config.toml
head_dim = 64
activation = "gelu"
bias = "all"
init_std_qkv = 0.0319
init_std_up = 0.0319
Each number is 500 + 50 x the weight over its row's rms, rounded and kept within 0 to 999. Layers, rows and columns count from 0. Numbers have three digits each. The size before them is the row's rms in percent of the matrix's.

# q: layer 3 attention query, 256x256, rms 0.0639, rows 116-191, columns 192-223
# k: layer 3 attention key, 256x256, rms 0.0633, rows 116-191, columns 192-223
# v: layer 3 attention value, 256x256, rms 0.0473, rows 64-167, columns 192-223
# o: layer 3 attention output (transposed), 256x256, rms 0.116, rows 64-167, columns 192-223
q116 090:507422407458466585583448501589567547493562455435408511549538506578489519484508518516529475454535
k116 093:439462463594512479401568424476661548495514451500531463531544474499534448527442480451501466584536
q117 089:524501430541535461376513453600555532552550406514518568455553535516464569565489515490481553450496
k117 092:530505455541439540508372504495531550518471514533487570571470495458554549549546424496548446462477
q118 089:516459450547576546519413458583507453465425543518505486509586495486499434513482504443437465426447
k118 093:521589564524620613471557475473500478427579504494499514463464478416541482552526453480518560428445
q119 086:499515557501527528465518493547553524527511481511467495495528494494412524624501589482431577491485
k119 088:495458435563470495391522446502490558437526626555529472419447374491581397477480377553476484496446
q120 087:490522498517450590589388590498505489531479539524536535491464533490511471445516387465504425461548
k120 083:449534542436525548487409501463460453502456495512603520500391498567450509539530489549451554491509
q121 084:417521483536480527471508494559527531495577546519462581496474423406564545480464589495591498408460
k121 087:453530452490590607528550455498552468549498401425603471482454461503446496556453550499491547415513
q122 088:469438517506601435470510527483520480501631470440526561520581583477547505544621489532452464497519
k122 092:522520530512505455531476525595579477525532479564415476539462403508466523394438467459450431558511
q123 094:571506503505502451436469451443506602503449516506487490487443489415538579491585483410548487581544
k123 093:460550445446441510538530493574545527447481540481565570562433556536502464467439442464483429503502
q124 092:446464613515476478480487442560520523469502521528526532454510546490434552480431467450550539493512
k124 087:448410443453507566477534548410416474426400543471549487527479497473427484507588481562459496579468
q125 084:566443534578527498539515438459466522467514551528525524486493537409492566422542480511487445479562
k125 081:458406549439456581444543394519353516609567471601521435481530467607479499515501463523443590451486
q126 083:411444461595535511502394549444433528526533542449487493421478457505510573412454448461486494574455
k126 084:479553580495556545426502472462484481422443539511470547591557545536466486524597482500444508481424
q127 082:472456581465501493485641493494479487518612497559481531513495497529605517531396439551523507482567
k127 087:533388564478432465460434485535501473488460401445451538543501456526552559454498478470525527547471
v64 089:602592467527568471507516519446500551459541527476568442542431438393494452587556455479529509608581
o64 080:551451502463534533422557488530548463528525461424580398580506606511496548505603406484498494403590
v65 080:524443579476470458431496537507500470474564501559462628519468460516542506556404520417499473418498
o65 076:487529510457527516557478433583431531518515495552348488550488455447471498620465547503466528493551
v66 084:495416506414511454476470525522518484552513421486558477476489553494503562436556495532540538481488
o66 086:442566492567473537559504544502518495473528534586521532583462473418433508600415536484507475470483
v67 087:561378501582498547472550467450570566495503498471596460439426543491552522558519524518576559496524
o67 082:479575473449551507509525468486535492570511470388420441545555492460532562400583452464502524489442
v68 082:518481498498547547501482519471404512562536493526415497468535553462568482462525445533535491459490
o68 080:455531500525547555525582554353485471543575458688420531480471470532416496446449559560460556580458
v69 089:477497564389475533566465456476489397548519481450488489607489587547511496553510476531508483484552
o69 085:488515464548490427397489511448482533463446468391532548534498485501520525501496501473533558554541
v70 082:490575558538510526424553463481503508518591540571410521498530500484424467454542531501402545480487
o70 084:476480426570526483544479502484492511514516457560509472490470512501535498465554516526507464469489
v71 088:547473444540514528477548556584492462549504436442552444454535544526522504535441486528447462457478
o71 079:529483503467453440587464536502470479477559478555608573481544472500523549470470505558471552513493
v72 090:519458570461524543536481438471587554540494377482540450533484511471521541470523464522548512462506
o72 088:450569482476468495583475502533496578530395528424534509493547542510514491509353424463542551559475
v73 092:580502484478447470429491514404498430446531523435485496476401537475421510499459493514522518462494
o73 090:576563461563452444442544520509561567502463567555455509484552440528550468544596488534575503555594
v74 086:623515485538477543511535484521423410531513503468471524556605505479516544480510428484482524476482
o74 090:524499522544487452523577442648572492539603391392585525524567528485488595552529511513556462571511
v75 084:434495506482631528445545544443513576481455429486427524501553499570509578427482428509431568466419
o75 081:551466487485446407520531525567481485521463483470620535522491585480505530504455547538451480583425
v76 082:458492519549442496522496585448513530515434473552510479497460473431464556580492463480579446441610
o76 084:469544512510455546534555533525452527497529454396503515516515571503525451516387451534494514501570
v77 085:507485398619538459535440564491517535447494436593465555433501473487558529530526502534498569436483
o77 089:488571483485449380507555503489508469501457471524492454500531528534454464517514551482520497517525
v78 081:501514524571447490452503479552511534408412550612477487514514481501504489468509479514585525442517
o78 083:541417502536488597589399541448513565495499440506512491531467503473455479513513484503510590481481
v79 074:489475508474526507600498501573518422594536528555414473530489497531501531492517483521459420519516
o79 076:541493515509485521482548518453476536545523452470429493449548354492530457549431451473493536513525
v80 086:523537520555538470430513533514431498499513461528485517477513509554469408562446528517464536561588
o80 082:455474522493537576435410468531570453543545493566482474493531561364531513585387520611497490468399
v81 076:458496504512551549492473525401513430512431535486451507499531552577537432418532514422455429527448
o81 080:453526475520495463345560494515535449489488551412479521541489458440572533539566511507440510453419
v82 085:532481491579413494394458546511495594537523508539532437543595452478517579495566494475445570592541
o82 080:512572430492579518501475440495492493435489639535482471485469488571555583579597587453500499411501
v83 083:410510459385482554490656501434600532426446471556508495486484602469428409482484587471555434468527
o83 076:476522439528493591619445509517485463558575520478486452468429407531453468425489487507435457493461
v84 092:450455537483490464479493515511590577523516648487576533483484474542512483400509552536519422493472
o84 089:505596513566438463572486473475443485424437471539468531519550497447539471540533475497546411494469
v85 078:492573533480457586520439440479469464475440537557528444508507543455471457519526494480447424499447
o85 082:572453569470505479470409492589575486528534484443601496543577532499612551492565476533448343409451
v86 088:414480520515436484579475464542522511497468535529455423532549431502455532374532513508536478532459
o86 084:468479499489495510528457459611456428482459556608523478576487520527540534519343424441447445460510
v87 087:436516568574500468412525543453471525417524491533421484491493401515556405488577585534516533470499
o87 087:450491430498594441518371528487522499449455390523495503383551599475427510525465487426505616506522
v88 077:413492487450513453569503479442507511516569519534545410460533342455515566514573528455449474381494
o88 081:447519446513449481611554441465562502535458399470405415472480576402486475484541511516543454575585
v89 089:531558551479481364450418458471481540629517490614510545496508554551525451500475471476529494428473
o89 092:487486479523545607575538549568453607420533555404468429548486501421478507453442532447501474465518
v90 080:534410534475588411507486461513511508456526538559514524565521477507551472528526543433477374486521
o90 073:436478507579509439644481491529550476479518460639503473536485547572510470512357479468460516534435
v91 081:460540567414479425533540484557453502518486502595467466498503569461578448474519464491509520561412
o91 081:475521492520517507495525494389513462474454530492572572517503526563393509502580521475489398489554
v92 091:531453472582529508480577463533456539478458506518539537485457502565466420576552609401513461442510
o92 090:453547537558523583491520538457508434517603519478546386557495473511518502526537530567573459554557
v93 083:538534456509543445510425492439496490487579416476384485501439498421569513543401530476499447502548
o93 082:501435479499447479571507539565565478509522476583514457483501537574499555457429438537539486548499
v94 086:517495517402480527432470566482517469573475419516468496422553564580555485476450473501448537585525
o94 086:544512560537552576514433494549521530461486594372506491531501472468442509458402516574519538553479
v95 089:446427566499508525523510527506500465510431494506542483542529462490442458525461468547498475505485
o95 092:480521483469476407518498476542478451495526451556471493476542591472583555467521552492481516471625
v96 088:469483459459439451507456493560579532474439438510512499522560577545511548409462529559503556513569
o96 089:435551500426457507516476500601437522546389500414468559519502556557497428446516511456466452475466
v97 084:469550578412504479480493534468472530463566474486530450470475544536427464551575493459509426614462
o97 086:491406457524515592427505491505500540619564479545534425526557574475557479490515457505405444532538
v98 087:479548523556472601460508500495529508503521519528538607465547448477536523516352471498525559539468
o98 081:433485458523522535490490504437538558432412452535479468570485560500502593433529586484459425456411
v99 080:486548464443562524589487471571477480533453426495542488452495642366479476494439486530440484529538
o99 080:505488430432599512539476494430532550440540486516467454524480461520518500421519511524496408489410
v100 082:456491447419516532623462471501599531505488461459579550494429419449610513450471534551465571511558
o100 080:532547574557464549509488550463472504457477427533385584616509399555453442466471530434483506440541
v101 088:547577397508373526381545513475437463516443504460527569545498563509471511535404484433505617560500
o101 077:529447558464543527531532519484498513477438568553477535568414513469512480434453527580494484515584
v102 086:574475469510579473428514518480500476495426448513467454541471571474469497547489506486541490511485
o102 078:559503455492450508596455455568466488505497517498476458469569454431559564508492416540509469509476
v103 091:370522539449526426515464399467456466412594479582478456510493441523541394371517527548468463483552
o103 080:479527520571556505516510536507502535524519546516570477468553651594416437535472470445481533499565
v104 083:498570532516419465557466445435444514484468467557521514548466419541589462400397518484419458586549
o104 081:499426499454538543550435467569502557478541450572436442547473597488595475518612500458489539455395
v105 081:499545499526627547498523509438525567479468402542524519502481424492473547608517497443492506440580
o105 084:596467497475480498519466510427447492547502435482492442517425402541431478426591505557404433550543
v106 093:518444414545543541504539487543520454449530364608490391515528450519513552530615514531507554485504
o106 094:512525536533524564617436526440507604572502562353561505436504523488477530486472470473478524476513
v107 087:518535544433516470497593609486549455500441521517486487627505448560489470411553479477591557581520
o107 085:525517534473513471457439477461453487468484601380484492462479510555515468488597378450432472464508
v108 086:493531516605449555474470533517514544559518531500445542575492467526490552547543462478554566535468
o108 077:526481489518454470468568445611400494532495411478554483401494570476509455563454397520476527534502
v109 089:410519468504531542496424469414426543498495534485504506496498498453482501504505492400423545580381
o109 082:551519475389548559457559551494500538552455497532488500481481601557586496482331528480513442498489
v110 090:517486522573422492584488507590488496536459521475616545498489391511491548461537565385540599521521
o110 087:523503440571424463503428467581566534420545522266446476436437441554491505483459491545419484452593
v111 089:543436434497466554509520461454505492653488377465584512499625538509532501452504526428531546456394
o111 089:559546481481500465547443480518515566421561496467549478542516501502528555482482538493525476543582
v112 082:540478415528561501455607533459529492452469534515499463466433420637581501531475532451479543444558
o112 083:550571508398492380591524445467486505525505563535478485540583511492515485436514521469454508463493
v113 083:592462425509486540473463586570483543511501508496517563599459489497406507505533508437560494538397
o113 087:523507519445461533529524608510493540611441516473450596552481531453555625467587505495491544551539
v114 084:482523528527479498408422524534393495544527561471523523529473565455525518512442440580533519545493
o114 080:435521422521547471497537570453521536504465476646395433473501366485464478553554457533511554502389
v115 089:482514488416510451408485521443542418548420476425380520453568456543564502523466445544518512551491
o115 088:538435480478432515646491472650566510423482496647563508563469504550514493503437532443478481525477
v116 082:584471406463597536460537605534505463512551524475526540555470432545532583639540451496475460450491
o116 079:519450523463458476460593475482440434511474456478493492422492498484479460466536480485455507494528
v117 096:447484463472473568530481510563569442537412535506420401534521608430482485559544557541491545410461
o117 096:425527501434497546491456494541555494418471577475580500468484555611444474561514555512455493546458
v118 085:507523449580475535603478504467479525537540501451482450480493531354594582522524472484469510637562
o118 089:437503493510540353346541418515524440434461469472514509483555431626481531519535526456472500541467
v119 089:535419511405544526616470537443523504496495537470552496452455490425508515563491496535472477485545
o119 079:531584436533546523496475560423580487503481381446525427508508533497567490446456505520477457415559
v120 079:528521469511510527453474462539477505592421482448434466498537522512476544476394500471597550564529
o120 074:513518511532542488510502432522559478489557535557433525462431475567477506542525460520514432440489
v121 083:432515484503599472449491500542496466516454435552489482540551553456529457583485513503505414519464
o121 081:529418565545563471455529461484534484503416479476542493547495449484455525429569413491509593583576
v122 085:514451499437418515385516507471483476488500512469533528531507509507484485494405533464524626496511
o122 087:535484459515442468619537468500404561557503523552562448470517396435590522501439500485473565495443
v123 084:491510495503523473551545497656577556479518512433471415435504483523527548444442626580538563450528
o123 082:537551476491531547519475502500440494554544525562507473468465564476494399516600588474483434559491
v124 083:495492570494561368594462477565460473501470436424470444495523446511518539514523461426517554533423
o124 081:482433446540432468528539453534569488457470464601526477473486497536510533486444425492454449439517
v125 090:538508577518462452511478461574524449532442492441568484511504510457525475426468476484523554490528
o125 094:433526458517590577369454530516407500459485547429442472486451465483463585479364543466530528523418
v126 087:488420437524573512485547567466506473469605493351433410533562465516499499517537485544579605513528
o126 081:471497449597516453494427539537554473606461514551514508487445449548471589549439495486428546541544
v127 087:554539484530466510432534605553479441481481578448528550501513440501535516564450540530523551572353
o127 081:510507583480464592408475397572494477432468476560378552493449460512502483553408477582529452440415
q128 112:408541553490501524572531500534502526437415508456447503508530426465464467520482427567506482466448
k128 108:538419503458490441627519470448493584450529427421437494574492482501526465538508555495477469469483
q129 119:515478426537395423611530459545567414457471538435514476417518427510495524539466481552465520451563
k129 112:512615549507493463498453521512527496600521379535521429434481529451487548422543565489550473549487
q130 101:535552516471520597604494545497505467554435509521576473406537470520503616490491466501463415436471
k130 105:436425585489561535450507465546508541505487468567457474480460443520450483521579472493453567528478
q131 107:462403584508553476510468459520473401567554550410505488513509453447514581467477425507428517555419
k131 106:539513334512522524502454587495584527507504495493451440513471538528495541494466423546522530524462
q132 104:457458443507460462517456442510543568481490479529427448449519417343550520498616462565506516443497
k132 102:611537564557468370466526481513588433560514466468464422515563481515435476477435541527449496582458
q133 100:623504452425525501479543544437550491425486458462457455533404493505534530517558497455441458504620
k133 101:492514471453460466538538498448529450440441444520516516540424527491540560468523531542530560564581
q134 117:489483525520570499379511549461552500471493491541539480489586538549524530488437534453609559494453
k134 106:474415486434513511502467450541455489471563489461582513490431452525518463541552527442559498472455
q135 103:441529478581507597589616520471536611417521550582579540529494458486474546491496460475602518519555
k135 107:460460519482511459532467515562445454531503408514434552451491578589480493554616526410569451456442
q136 106:547534562505492489590485506523469500593422496499505551499541459481489406520508504471488472505408
k136 105:486546575463467467515588507526487516522493463422533470509482566502551542523460525462498493531459
q137 102:558470482488522521529473553552475520511441476548474526479466461474470568493547567613520507459468
k137 104:482474617521482499500449547514546447476559442491528470442518398522515500489473385398518451584596
q138 098:465507472574463568474515421471512367546468480479468539491463482503544415450571530565521412499447
k138 101:489504613430475528545425477432489552442502495413477486380606559479531451607482439477529606533505
q139 108:518532479570562526436537473423580501500546478476579517541564462500436503574549445386473573482546
k139 112:407558591444525510487459433500517453517522476611427526472484487495525479454539485479517477451446
q140 107:466461539472488490552488505504405500552540478532348533520526601487533519535576515501523400423505
k140 108:473532427491454526531534487516449426437447467471537541397451405521503561480485442544474512570466
q141 110:528560485515504526441517375548527502482593500479388459510472515514396507526572567597443458536470
k141 108:559558519499428507574461466474569541574406455472410567650547453499529467534482502542490579499489
q142 106:516486599476525476488443453467524482433459520437527458474486418498461507469505461489524507500464
k142 111:484474531454528432501539412515497564583483442592446444474464509578532519465540408558531557462536
q143 107:588513454524496545462511453512561546606543538443557470557482458492489481480513481461510541495461
k143 111:531558502492595548606496486560464523501492512452442492487439481501504499489469473538523510469487
q144 099:504503522533470496472479570473430545432500452642469450472449466551517549512576522496444539461503
k144 104:495580504529495465545500474517464494547500501435588526541516393472442475537584449589488461541518
q145 099:557474529459453458542542506448441438511468547509568393593537521505538459563443514477494536394533
k145 097:481516517533516515460466509508517486469518441455502373489522556513448541471516532476528563488689
q146 103:464528500442588510453501526480490489510473552577574514528550477553470551472465499429519572578437
k146 104:478448524535488475454518491507480491492592363522418450545426471479507549449493533546535520463472
q147 122:512497442586535533495469515468485458528491413416603505538573539556482567485471529415531493536569
k147 113:539516562467462410459495504499582552476538429490402533420479490442498514499383478566456455606450
q148 103:479501482496604541365472431533584590537465485424553517511515536516440409505456464504542538541646
k148 102:529507493486464436468470517617512461479450438463626488372467532516492507468462420514459522515426
q149 107:541466539567424473470433473474547530562437610488534487466473520579548562465485373467541535465512
k149 112:509474447394552544563508522594487560491493413554521456512515526424564539480596548542548529446497
q150 109:503521504573516489625473565620491487567469507603503455597597514449534530525485537536469503531508
k150 109:438600544417549475382504607495420505449508455464506500470469345541516526425409520477453543526504
q151 101:507522521499551559464519474470494536495541496590596462515590514511443496500537432523378501447492
k151 102:457488451507562476515524468550540492511569509508424542442472503491485508495469472430441542455509
q152 104:535475478468514531428479553495512519478413440393496542539507530562510520499451451457585533612437
k152 102:565587502527480568517499406539544508483519445566546497401437557641528510530529403627494457430502
q153 106:431403578537568541499554518391503453489504481425431537432357484546533447431545474501478447512511
k153 104:567450431510407473479480489544545572382425517539472447460523586505475498521498554551428510454546
q154 108:467439459539483389494605549512509562484540588532491583546533487413464516553555503525438516423540
k154 103:471547422527461453470502495510484461470489547382472462499525483468491482465502517579426491531452
q155 106:470525425460464524500569485570528553498482527459552426418518526498503505530538508529513521547505
k155 102:487521516585524439375419537476485468440430446456498400551504530486495484414500538481537511483496
q156 098:529481488500462529539427513486491506510468478513527384500637509570464520610573520398489463431507
k156 098:472495422430499557516477581571431487529494610464442508483501452534442493451496426551465523511364
q157 107:583507494520480518516391522420471553542554486500466402497490558527635459445523466541573470426530
k157 108:497468535442486494471605462467569451550448534500483504496514447362530450457477498443494548568520
q158 103:435500489434426433582486495444527501462567499492497505570437573598517460490487475432477445587461
k158 110:593466496554479515452497406473511510580567575532469559545413502483477532542529582530590544453536
q159 103:552438446438537503451479608500474392493470537555597506520476445418495534530513536586410568537435
k159 115:395536511467501478516521545456532542492431500492500520429463639603462563470593605497494519518501
q160 105:560526476501449461573595568498439480501514427517539504520492475508509537551492497443532482541481
k160 106:468440487512551431511498634462474533442574549477519519545417517410431588498511501475505495400486
q161 101:514442492481533467481457514551481484531437536476494524500564616432505532502511527529441501437525
k161 104:509535448445471468514477496423539533546441443521562481471536547528526520516570474482425504484573
q162 107:497483417485497474486438463537555564537533407491490527556489412565507543451532549518555374545494
k162 110:524510522504449453516458497460474392460498522533496536478593564590483405511457517556593556429471
q163 104:494517559550425493573528583582520633537555480615462595476515420580486448517562509465357515502479
k163 104:528514540476421454559433544435439478477579493495458440489540596550559449468433552550483480435572
q164 102:502424525473502534550453560454546524596449553544491512497607502423430461493533448421595595483408
k164 105:469563458556574532457462511639454526545484389536527541513512477454517586470450449481421548509568
q165 103:521527452469493527485381482419473502499513484567595444550454534484544579571418523480535564553416
k165 104:464535468514473498373472473562453521457476554514504554560569446434430494463406570464591558534458
q166 102:529485500468561518468555525456431491471535555451400457469494500499474524501499553494538548533527
k166 103:568552402548447530601455558607563482485432530609550517513548455484506508404581503491553545463516
q167 111:450403527587535471446503490510478409452534505401513540543496456475472505505532516521468566519515
k167 110:512464462507429477550493482479476660499423433617493600415552559535437517524494526548455452428522
q168 107:528526547525501507499548546427504492387459470456532547412454566485448460521588513521457483501517
k168 109:524393430481558464484539532536494398504470469518478493463562504606509591655526544553570437486535
q169 098:481458472538429552531467506446468565577402585552594540550519470485506553430564499436460522509495
k169 099:479464413621491502477541494521589401460566513581530550497464571479600461487423504438504483553501
q170 101:526497435522527552476479528487518563464502466493548430475491458507532541501467477498456452468636
k170 100:517521469526560544434580478459510378468520438471452519533477481507437555486591538541554596534467
q171 103:494487534470493535576425525575496551520541537499371468493431549547474472411518428564447511492493
k171 104:480543510484529511563574571427511426431443334433540576461604402490455497474564508563490453536415
q172 101:542382463548538559570531550437560460456533624467536456575493532497527474536430442555544503569455
k172 104:495497486521494508464497546537552468625521491549465466453605494445465502444511516490517510393462
q173 105:509505467465512550463483595523474486474496578453516459495622429535541494540544456447476537420518
k173 106:441451546469614537548551494597504543536513540547508552512506493478467483441426543556448413569478
q174 109:425458501482473487479575473509495477547491550574541600427532509406494422447642512469581464557422
k174 107:595541545506465533541582496527589625493458461422415526490631560584480547546527507438555464537560
q175 105:581493530578396472493459511528536523438549502538548538463547520483446422483454515458479516521486
k175 104:561497598457584558534513537414473518494556513511599452488481529543499517427517428518500545460574
q176 099:511454444526587547492464518460505498521511545571498585495542473523505401425460431416484552462665
k176 103:565514489444585501391506446582502580490505429513546477487526501560464488534505447477537480493459
q177 107:525578507450469467558468486514491495515507578505466523588434479505541427583483532550519578451500
k177 107:580442514502459479423450566500525485484515476477600477535548532567380535451588410515509409523510
q178 104:544472450512519513501458460552470479426535523507428489495496451508567497604485460414459449535561
k178 106:435484499571607496583430461566536548555501475504540522559483467546512603503470397566602497487524
q179 102:458542499493491456455541447533472466526494521447500495455504447454559518551417557406477564538550
k179 103:466467436430546558534517334513458483478495490517496528479513514470457456587543529503512525433508
q180 104:515405525542485494567576522506587432572571511473496456479518523512432527480557519466533488517451
k180 106:429487509421498443486443527518525506425525452465572493510555528527494476478456492425526524448434
q181 109:536457514451514550427469479551477449558556460593531526502515560465450527442452498524541433397581
k181 109:455515535535474497444448528575590542592467478534460473487568477604527549521462456471519420571460
q182 110:531498520524496497454603410476583448425488488409588507534512505462474524512397478547498516523505
k182 107:448468498408530554423623463435512552522546445540340398478538535447432517485583468421436543480515
q183 103:485555553469515417426559570417580535530415518424507495519516475444470530537477547480417473418546
k183 109:474494467399544489539515397513482479585495469542487494435523529526563539446380553448466481481486
q184 107:515536608534504538478542416422552530502405471412528497555535369465466470496483518535451532456422
k184 105:513570499498541516516482489518493449484480531549545553494557467562547592457507431496429442504535
q185 108:544477558473533494494496534525419491533503606531571498429531532501527525478519543470553445536564
k185 106:528395530589524599476582443532494495526424464491479537597510516480495527503527496481492553397520
q186 104:464460544499465450492457394429552513539544443450532534576533504460566486427485535504442582542513
k186 103:522376475510468483470489535520544448439536380504486483500563504454511511495439537452429453487422
q187 108:437532509524569469539520501503466509505512543476518474560492591561456509440404557449504503473498
k187 107:505476443510444404558663522526488497494505380612409492415550443500465520552520466646524426465515
q188 098:470530523562518483529572520494466655554488501412549544462512475444540518471528514526575590435521
k188 099:480461522498445547445483638406425470454537492511477497433509452416508583529582565428477491437508
q189 104:533525522513542444509503465540458398528520536483489509412551487464438596519545433507543401502523
k189 107:557530513504449480493520454487518637516541509502463472537459508552457464462425523558588497459511
q190 106:492460458522520504471448530501514387592504550493447508541512435555531456496543523558483486502421
k190 106:455539425488444484510467430445512525472523447526483465624526487557438503533441482558436470455423
q191 108:451440527436447528512537501453469494507487420558570507494367425484503395497442485503492485488501
k191 106:538582509510497509560504561502473524507470495482473499487538524451457527467439539479516491524529
v128 105:451490389438542540564405518440355485614545374490516481469539474518556546484535461549559492467516
o128 104:505519497511447536515524497533445503549554563504490446480549616522509592426558478464493486469534
v129 098:434462485431511538496550593526500514623527482531487519539523496522504532409521479609477496443445
o129 099:443455383420533388459505482509497437550511571579496458373550637513510482477407547525524457537414
v130 098:458456431500526459534530418525536488520579500490411461490536524542481536485577565463464472526431
o130 102:486561504524477466486447482580555600528504426418517517509461391402557507475416455502550462477547
v131 098:483502574583466465488464525462568565514520492533441564393473505494596435482521478514483503608444
o131 101:500492475451449526502467440551504500479473539448529533505488430491543458531511511440509458381528
v132 103:460489469489479515469464485476504492551529511472554559506438562568532460554505495469460449583408
o132 099:480462440526488486478414515445520602397519452485580519544552525468506451495636490530439499395576
v133 107:546485573459559503474571456479438536436447524571505535480487522516432546594447418515494412557546
o133 103:499505541531461465451585492416496480545459636476443466507480494508540504518567470492489503466461
v134 106:491550518550463495467540438480480439504501548462567585490565528488482539581477521390649464532464
o134 100:494538514464472490474541469421502517507462473423514533502526532600510549503588513442555480469559
v135 108:529493564565582477509435591499482551489528499385379454505484578481506598479476496563513477509462
o135 102:464510517516524538534450531483519487566463514493509487454540461504455436453542521465443477482621
v136 103:524311509585552485502456547428513504404440515537439436494481563428538391414440525479571561517442
o136 101:504513500549395556489506555561425511521497391531572462518525415521483514578493494575524471540518
v137 105:527541433482464460545512497453464482533584620493553537539470634566450451472538408489581449455535
o137 105:541587567563568450481460401513420442519624446448518478487522492402486466566372624506562461560524
v138 108:449545421438569522457551478478446541450596500595493468447520440489492536465569512449535535513505
o138 114:495492436518512570519492523568509503504487539623485537566567597340551532563671513531560506485401
v139 105:489454465464515494409543482464516451631382447546474586461561569458520592486562491490599551524471
o139 103:525578488502479526495489418494460400473532534588499481525532509532498476549401454499466542512541
v140 103:530506521435540588426477420480432555479410474470503461414527542455508484476496464482525503495544
o140 101:511506492507513528566523601454464478399564578454459487458495426530530509472500473426487561459478
v141 105:563417475435626590547420533542485438494505511462497455475538480440516440519544540514385522538536
o141 109:467441487568561520449450504533481568500436590345426503543501557509468495543484464471603427472435
v142 112:467459435553468529455627532458394455446547517564530444532566417467446503553524475572552452521483
o142 106:457567413529522446546525428432511513516505389336560458445513499558479574532406503533524469578408
v143 103:486513472491506606472539585434462516615466447518466551561496510474465575491540498450475585548454
o143 099:487414438476581530475506575594522534458435574569410532467497455465619538484553544540494535466442
v144 095:508575535465523449445490482577480480494518513534577472509485465626510531552460462540561495509567
o144 098:493565518498548536506618424479543525512483397539568466529504505509478514487530433567501591546462
v145 105:511454535491484503504494589552500536491477487449508530471446557492499515352497538592458517442552
o145 107:470571529524492549508470447526456523567413577471483442456488551440454493498429488518532407512490
v146 105:513483485476406467560522487387586535577376496477503419528483514489539519514566521522538512594527
o146 104:502580400524483352582524506520510549405604482470499487491536554521454509553456557527551453497579
v147 100:466491520576461529551550639508507499494417523485406504612502528507518478458458522496541483461542
o147 098:501502368538468494506484534447488496547507449600484426561542457433496580546481530563450435511521
v148 109:554540427539373491421502537466456563349471518447565397452471499449619441491509515401454525472534
o148 102:524532473464419509523479422444515453582459534395559467507473470573493463434450585514498533553548
v149 096:500629469502561490567563445518477463595524467464406517419477479554424479510355558458449510479557
o149 096:593546541501510485597534554455466476510494440564482552486472516509548442463529482476470526551500
v150 103:508573457513502488586409515480481459496469555451526566523399581557568506451451541476498482528502
o150 105:533419600416476525557556560506485577608516443558428542476498393477438506501481525477484375454540
v151 103:463536453491513479556551504536476575542524561510529513547550529524517486585525458584506541508484
o151 102:446419486602478483641538508425488533537552474525455420540492537446513504428573562521539486531420
v152 100:481383489578580415531429435434535425531608519526453531450497536480491447524533504543567538499524
o152 098:587470538487445475545447495535536515426490590471383469517449544432467549616536467470510471571449
v153 109:455481392608541489466485520461498402521535538585455554432429586552411507518522460489485579540463
o153 106:518564407533522540468539522568439458493530445400404508512550416410499461533483477491521447509440
v154 107:451527394437473436443515536541512427464414508514407513474564345488470577550472558509559504458433
o154 098:497471461470606558496486511498432584546527463448434582460503461555458472421618474564533390454567
v155 105:499406520582473543539507551497491442519548578426419565446498473570558515374478429476496551483535
o155 107:551492550496474443486444430515466456524412476626496509469492531559519419522575445523507553445544
v156 109:561516477591551462488570544467532512403478482444543444503490546653515524431460462547506507491409
o156 109:477525486470536506430538516542520473501454443464481497490523446451558413509608453504532390399527
v157 112:542577518477589494619505460497534418483469467485409405578521529441551500507490489515538510556569
o157 111:489474541491527432542580460542501485425516541530495540521484329539513524519506506567527430556517
v158 110:508532445676496583463443497588444451525538440497465579585545385504483548414371439557499497569594
o158 107:508513507481483514500569551434528522471534516544548559586524447536483441515536489559521453477543
v159 109:519527500492400546504483467501477473637599452429515483522458449399433500549515395438503478475471
o159 104:483579454594517506505483542450531444557566517514485487509509483527451498514565478466496604498484
v160 101:628517468501504532482492496461588444524489453517532514537541514434503451438433470468476477477501
o160 103:562521550395503538518401464466554507417466465393462432518546581551412472495592518549510467444602
v161 097:433574465449465497543464495522564489463524483595442535518554528627590487475476447416528466489401
o161 100:466517439449544516495499508438522535523535513368505465461519584421497531458452495559466494484607
v162 105:455472553630500533444506437469521464481413452458452487542486419436479506495611457500516487548545
o162 106:513481552398529562446470534540536482576426509519497494540467572541529491491569453505568498460561
v163 108:582541511446513541496608482496505422574549551617501552485516507567508500529489515525468587532502
o163 103:474449471544539427320495522418570506535525484525558525565500574494514559511537538461482505432458
v164 110:527447477463533480522521501586510420523579467539496478480515389559462462434409510492432475407615
o164 106:554514490465497583486551505482484586541419503487480449478542449477520525452425552497451525580412
v165 108:493479477592551561516485416518458501484544640563458537540517490555580459478544536464524420543542
o165 107:500510491430451551501456516441487534482531514530538454453528472557567547475434529495448478471413
v166 106:483553511401454537490553380481480443470543549491489534528466485547423533527525423522517524387490
o166 104:528399509536458429477592523538425367468515436456522490459465523516500465463493492538582604519438
v167 106:470543585558481533529469439567575441531572555521571578443541571412457470531460573461611499439535
o167 106:488516521476546513494480415635475569538540589429508463479497507566518451553575546486541539594526